Part of a small language model's weights: embeddings untied during training, 6334 steps.
Each number is 128 + 24 x the weight over its row's rms, rounded and kept within 0 to 255. Layers, rows and columns count from 0. Numbers have three digits each. The size before them is the row's rms in percent of the matrix's.

# layer 15 MLP up, 4608x768, rms 0.1, rows 3422-3434, columns 0-255
156:164111117149103121119045133136142132104184127128157126101091112136216141100096130114117152122123116137119139138138132156105145132125152132081126110157112095103130140145089110149144127105160104103103122149110132123082137128129115142174132144120142122110132151154146073144116083086102118107109095111095087143134120095096109088138089101125128161127076134185164099136106187129162186152117115144140141102125157109139120163119107137075128136136178124111143118150093148127141140145114167143108157107140086085118141136128186137118143091109125132108149081110117160106057129138129129143120075162081116115104118135118131119142092143111105132130152106142121159172125128164106120105152132167137108120147137132130112099114208167144171128158120084155084167107130100134133091146089136
082:152161154099145122135116165105111139114168153131132126115115136172083099166096136111112108123122134145150126133126136136115141139122086116116104145154141147152162179133105144086135130104125102175109119116119114134109121105140142163124079172166161124098136101120113129133157091059143131158133115154136125132130180085153079137133133128135114155094172110158157155129092081106141163131148147147116111168155087158102123140074150127140113169129134127134114143138129148116119132079117136118098143124155128167078106087126145078070125128159147130146136131151132067112129147089115144120072088169117137117123097140141101120151150129140106094187116119147131094154123120115120096098187149110134104114116171145169140139118156101142103102166155136153123208104094128176123166129114104
153:116105120114141157120137105146121086131124141125129135090143168131104126155129113139148148151124106142097125137125138184105154120138107086122167112149122105139132184119120148088120145141127140142155139130165152118128152141174103146139142136094125134123141145123143167111107167142140123104080152121159131125115143126100135130116119134139094103129154115164136141149151147113190157105088101137137128147112128147113154167140113119111156130134133124127174130120099141146116122114159131098119126091151106146126102156125121151130119124147106160158172131171157114100091134124172148148105152162119128121149105120134131073137160129117165092125095109107141154153133128094137169088111123165106172138148126152092129162120099077141133101142113144151114151126082094123109158141180123
027:105125120114122128122141095112095091138127133089164115135084116126111110118108117094129094126112092082147098133120153183134139081089172099152124148089113088107159128098130124125162158113089099130124083108117147141136151104132131109135124112075109107113128140124136142168107122134104121093114108122112099122116159162132131120092163127095064153159148085126097152149102177163079111128122134097122102214111138128139113124155123167118147146167148156134130168099162164125135130101142164139153101098162158149159158077124113179123171153110109116135124174160149147111144092116116161122116146125133128127110088130120114117140127125145121068142134093109128142117128148132133105092139147161130124111102150081131167115125206120113163162108135127145133116097149091136122130131108149
130:178120114089138108110153093176130132138107102081112195099131135150118123129170119104129134104125089140085096146161136137106123154126136171127135089169101156140089144139140159115138113156085135091143103127119103117114119143152129144152102156104159108134107095156107184131150108112109176135139109161142094170142141110129117133121164137094135154141141087080109135129135125106144092141164153185127142139116162138146126128134111156123145109100118178101134117101078120144113132102109151120170097153154103119120171158168161134094171131165130159121110153089137118141108087128115153092128187105126169124116144117094157139162155129123116168125126109148120118083149134152158150105127124103100156122135128148168134133083139100111136121088138122132133109178113113100124120121090134
130:151147083152089128148101094118132127113106090179128069133120126141126104146087083098120130115164127130128105113181117134159136123109134144113084100135137134130154081161133153120155105125141122120143131096105146126126164134113109116133093149135128126140104123122120154129101130127094141132115144127120087193137076135106134134117123143141092076141117106140106128148127125103141139144132104106110115153162120137126143118142126166153160092130103144157102158097123149145123104141092132100088151129146130123113151148098159094115101121134103129127109118126085147137116082147149143130150160144116109135124103081086113145107107114183136155159124130090119133113157139135136148107157139101104132153118155124169114112156103174147115122165123138146114157161165116132122138120152114
119:142122134148132102121146107108145132149125130139146144156104103138121152080131108118115156110159127109175145106109167104123109152120077122149122100111167140119110171089117155110106097164127141124070109159156115165104123104125111165128128123109123130093162132133141116169133151125094117178108147163127105123126126185120119187124169097142140113128124117170135101152093120118132118118139163142106101119132140106081113127157095127109134152112087159111135169141150110077151104141079102170104132130108134145110117099130095134156139103111129130119124130142092134133146163127142092181148163154134148104142120109127158136119136129118135132148082148122155151119153153089123126131138157124128109138144095102155122119132136125111119150152131151140159125106107139114129135135135143
020:110092141104093113120118118177128134114177115174131130149148161123146113161187179145127122125078175139133118136151092091134140106131136155177156149115122140111150135119134092147112112197163080140137151126116142158113141122146174128119113111143115093158108141154191133123057174155114114143098121148121132133132120145120133137121113101114068142129125152085174130135167097091120126110097103134133114129097131139110150122119119127113124109115121107084109128126110128117134149146126124130166183103113158133117143118111126131120119132126158131125092083142092122131107114061152099097117188140136149100094130106150141164090155114153135106100163137119105098131097089155143120189137161127124098150143120100127129143128156160121137133106123154145146136144135144103122149132124123
035:090123150113114111109134108121109133127148135136145163090134119119117102179131124052157119138113128139138089160149137144137142122112088113115114115121114109169091102157119102141122130166170114129138164121093095141114136188123153125111098147128104121132122095120131086080131115132117117147142106171148126108106125130149127120143141131103134143115145192132167127095147083133117117130138123122139135160134147125127087105118129123157127130115078101128143154087159063143153149124127142123147160163121133140185110112120142128088112158124060072112097123153128139106151149146149118126096180149132107134144136119094152131125154100158098125112170096093141149106167107139166136150147138105149176128122179118100121108134175139125128101087149127107119167143165121120123109099162122
183:093126138163134116146088139127097122155093101139094123139130140139111138121130129097150146121114157150182158145111096119151128155126094143163118126127118107147140173094180135108112103127162120156164102132101119136156074141169164099142102132127131166165159141109173140123126130135103183079145181114109152082071137131106157107138132092126121095136127138181128133088097133134102084129126103124117127124138118157100150189145098117148163132154125131091150132113055102140166114118109078151128158126085109130125123117147107120129152084134124095094102154130112058070127124108133129136099164121060068059111131134152137140114112147085157120145132143128105114161165102102138086122139116148136146088146112156115143150126108107123123144129112131138105129115101098125094122148112133
133:145122089134099111079140174134118081146104103150138134110123164151125130158157071142190113099109121112104170149164104124094098097136117140177109102070110100107142118144161155127133139102179130099112150146128129127100109157124128122107169093137126150085129156137096062161113122123129156122133117118083148146113144143149163127129114109087141104112153144127139122157135102131146102091072123124104114126116157149114101116106118184112117138101136142134136124180129136154110127189155139122189149076129145109146166126150138096111118126131160135148134122110127138105120184105100169115113169134104148116083176107138150121092125134096090085128134083123144112139155132133128125150139148092140164167120129152115118113118135159162132114164161136138149129143153109117097166130137134
012:139123099187123158127157118141152143136105161189152104123168114176116126090130119190118087122125123089116100131122120165135136128133126177127138124117040101117116142120122152096085137151141139133093131069119142104106155096138111118166121137141089094139130081087149128132139123112118124126109145127099121124129128134162116153136115149167100127137175140102125151156115111086112091127122148112076161147165110123133123137132132117087149133091135165140165130149166125101114133156152108108124138177119102117110073088120122122092110146162106140135150163166109129097124154085065105151159095111108156085128148160137128162089146155153131089164185155128158057122093164111132105097105133113108116142104152131107154121124105126114142144127096106145125157109134138161136121158084132
158:139098168140132090139115097159072166174109123115155120111144163151131110140133157121131130162141145149129102123129132157094127138125142140127101129116126102148129107112146124121121187085108126154087078090101121099081124127143137145132150153078108156089152145137131090100134151142141122117100117142147127092143096142123126114088115133136131135134124120128155073099154089088119130094123135125106043135151132151083117145154139148114151109116117138118099124131089154136180099142123148122108109076142116107125090169134164108133165122124133130148172143160156136127086167135140123117137130125089117173134169133098126141138166140094192157125126152108095108121104132107125151103126122076114108173159133128135121140165079103079114110147119152118113122141121118084159161139142057
# layer 15 MLP down (transposed), 4608x768, rms 0.0173, rows 3422-3434, columns 0-255
171:151136142115120169098120132132139155130143141130175136160116113097145159188123164159143128138062120127112132154155103185118126086071127120081145151146165116089134121139136126136164160094149130088146132076101112113109130135090154131122098120123152119133107103122142120126146137131168133134164116147110154114134119106136128101130118135100147135156151089153132125138147140161114145094142152143130128120139105115121123155147095105096132106069134152105136085123128116152149152140159165117112100124091130126148203136125148129142106096107154138144150104158095111151096137068067129130137121168107144138125137144128154127150140099128106126103169137169162164122123135120128126117113110147132159109117114096120099134116120141158137115124136107141120169118105111122108130105090126
078:125129166135114145115129180142114091150174124143098165077134119117126113128108080174153132136131123160116124144113108150098076134133109148122095099123131153113161164128116114126122104117091093132094105096109193110108158075128121148150184167112109118159144130132112123098135081119169091133109143148181119114166145075149035153129102128117147139085166082146114139124079163130151178138149150113112106148123160123121167145114197120108160135123136179142171126146081182116093130091138103143155090121105133122127105120162149150134068110165165118082146152144149126160077134126128150123158093128118141163149091113162121126161131103118137085198073135167096150120122115160115167131137126112090130122103128143117150136110105124114100147125084133133182113107155144121148154117100126
138:117138140130133138148120115110108143127143158111111134096130128159104077141079156137119067138101111145116110100154123074132120103145091091131158119132131121121062152110125162124134150101133066110078132096114147116145187107128153111109093101141169147099118093129106146138129146144121178113108124138125140120121115138151128100192119106188132112118115162149155129116162120143124140115134151135116127158127140132125127083126119145128141166156122158143138112135176115120169133133129141173137155156105145125121092138155130144124109113080143122134121135078144130163120118098123158107129163124122171127125089104090185116115113159128107149105132168160147142117147140134143134125114127139151100119108170075138082121135125147102138142102087150118148142131139113159080157139126135
025:142111121115155164124123156151141123177138127103114132102117105121088086080136115149133127108115116109172131085108116141136119148125105095135161162096103115106184157139106105155123089106122099115114139112144140131115110107130155118150095094083121148115112115116134137128140145108114101130106166115127122124175118179128119139105150126108139145149157120152139162161136136147117091112136139140121182183054093114133126122120148116163093128130129154113143121093093134136123147100106139120128117100164135119146141133138136150111129092100155095141106191116114124137134129134111133114106149118107156165140124142108132130089106109160146109130115091137069138075140145139163031135146110127120125118116132077122148126143114115118140154077160112145116104061064131124126129116119116
123:128115093139159154099163100145117136153072136125149104085129166144103106119140121109102107093136133093134140114146097132135077133171115127114127114134106155152152116112159108118126078117094155102127115055115094127093150110108106119175091126183143146149142129097133166144157083114108131140089116156157106150134137175117167118155136139101174117114123104092121111139129078113138150123070122121120117121133126101114086135072151180090160126129141146122125095114140126121107151140106129157097160127159095126100119137087097150161136161134126152182158142107154101149108080108141131119141117158165080136120111123117079119147143133151074104177106137146104139121120123153154110124116148162089146112126133109156120087121159083109142122164117128141117130154110093151124148122151104
130:097151115109123092139107153122181142182119123126125155083095164130086122144107083124119116099121127135064144163148175101118089087131156125095120126156104141153154124122147092120148104112119142132136144123158107091134138108109113120083094132145102108132141135110100152164116128129082098097121128145160090070113142134156160106095162095086124057195122148136123093106133122121122127126159112114122151142071176146109132145143129108134141136118115139161174125076150132162167146114161114139127129135166097130119154066147111130138099090120074090152122092122156121107105157089151122095091086160122132108131077157119168093128149060128120096136116115166131141107169121148115126120091138125112157110175133152130094157102134100098157123134173070132139088107099147119130119118137116
124:166124061129137157101117128136136126123113190127116157114136120125143120148116148146169165113155141145148143066128093103089088125131149106149129173087093098133175135159110153108134097131111129144140113119131142110139117100108116076119134148104136110151096150061101122135102172127103098154139134156143136151141078124172162084182106136160115124163139125114116175163108141115140139132117174133102103044084166079098070119131131131128135121134146137131165128155115120162122110165140152144149113104113118152127132068152144167120085096122096126128141130099147136138178163128113121193110136107098148161110165138132138164121132134107130099131118113092163118153138095103096137161105136121111073126093158133148135135116119130168123142115075096113135158151079101127124152142180128
017:068135132098120115137122129133107145156161122128157141148119145116122117115153141160109107085111132172119094150113144085106149069126148134164144127103120139128097100120136132140142116172098134105096140137150109139118144140131103148113125141117162131133132109118144123141131160155098132108067122110110117128121141145118143102100153147082126122129178138140158107113109103109167119147119115152117164138132159170129133096100136138065124092086127137114103130123156145129123174120125104138139129148121135142146109115139175138131093119112102144121125164119101122155112156154109114128127173149094132135138112112137144144116129070142125149138149146131171085127126102106131109146132135128104144113066131102106125141112113155110113113173104142141160101100089149093137131127144145
031:111146179123143083157110123110132136126140180128154153146132133088147121169182117108110152125118144165136143185092101153104134172097089108129136135144147118152129142120085117133116127185163163125137139120158149105139109098097107125124158150151134128103164169144150061153118092114096168144127144138152150116119138128092128192108138139144108141161165134123115129140131130104142119099162089099145168228146160131154124060111122132128131131075107145086156116127146125175115116101112184108143112132115145112158135106134151123110111119130113160133150120129156138132134149128135104127129139102183109092089138146160170120155104157157163147086141118105075120103108098147128107115121120145106153114137179163101102147142105098199110152126114105146115138104117154133128154131123116
156:089082143133097096104126126150169119131120098148133112134137125137151187133134082131114126125156168108119104155125129108122150102087082142152140109130156121120097128142133155108134109155113166118138137152092112149143107106135090131146152122153117121097115159100133155111133122186136111145200150165083118127165151135112121130090174101149126138141081102128116119121115131118155119128164105117138112157165133110118114123142154130131147084111123130168118131123121148132175138116123155138120160105132113125117114144127130152126143165119096096098073079141127123113134111095103115162131117116122148097152089103103122164102139134156143115148090108144123113146111093101090120132098091148158103056111125097121122177119078136113115168106082159094111188165105114106156119135119095
135:120095139119117129125139124161132157106121150134116145083124121162097094151119117164185099134172096113124136117155140117100121107155105110117159102131197077075158108125148126125124125136086115154135115103093100131161123131148098097130110063134075157053121108148099119160156092124100092121158114126160175110081142102129135112165135131103106146109106135160110109143151121058139127123110105130140097134119132140122104136169070158092111130136142144104143112143094140138103108121122125128147132089096101143108112088173153098140124127104143098129118121116140128138141104126110162143157132103125163114134118109118126143097154150126167171092163156121136141110189131147133133169133098127129155151154069130146148136100093139163159108145095164134171135134115106158144151141096153
010:124138113137143136151136119176102165111104157127119091118110078103160110069126086126134119153128147121147108096161127138090155132134111188123145107125124122106132106113123137166168086148127168166153090114147139139123161132115138145120158142085146165154107137107176162127175110138155143122149136155070135167139135134149155149116121141105107109128180075101125097138057147143130150103104123122152124124147129153107134157095123061120107118090165150144127089127097125118106151136130107126135167138129136138121128139066106135109152107131132119126138125100095119151143122109122140099129118138140148136139119137131147112101103128072140121159119129090106075127110139122132093117102109066129124129100184127176132108113133152137162150165106131099138160110124145126156128079119172
149:094127144097145136124163140168163133137152129116118154081116172147120106125151144119112128116156125175082126138139155143112116159098132159097156113122119078134127113157066130127113134100087161140087171138132113094132163137099128145163122127109129126168132099131134126157099154092166107089105122118153134135165114124144111103092132139113103130140143101123118157139170142129118151084122148096130116112103115150124122152129111132116120104142146120129134147121127108153146138122135108163139138071121107164132100119125088187109136168143079151122145130127111149134196134149145099121168084142125126100127130145090127072144130110126137109125111123109167127174174111145190120144116112122111156152122114166112109108134107148107150177141113132136189092094115121149157147137111141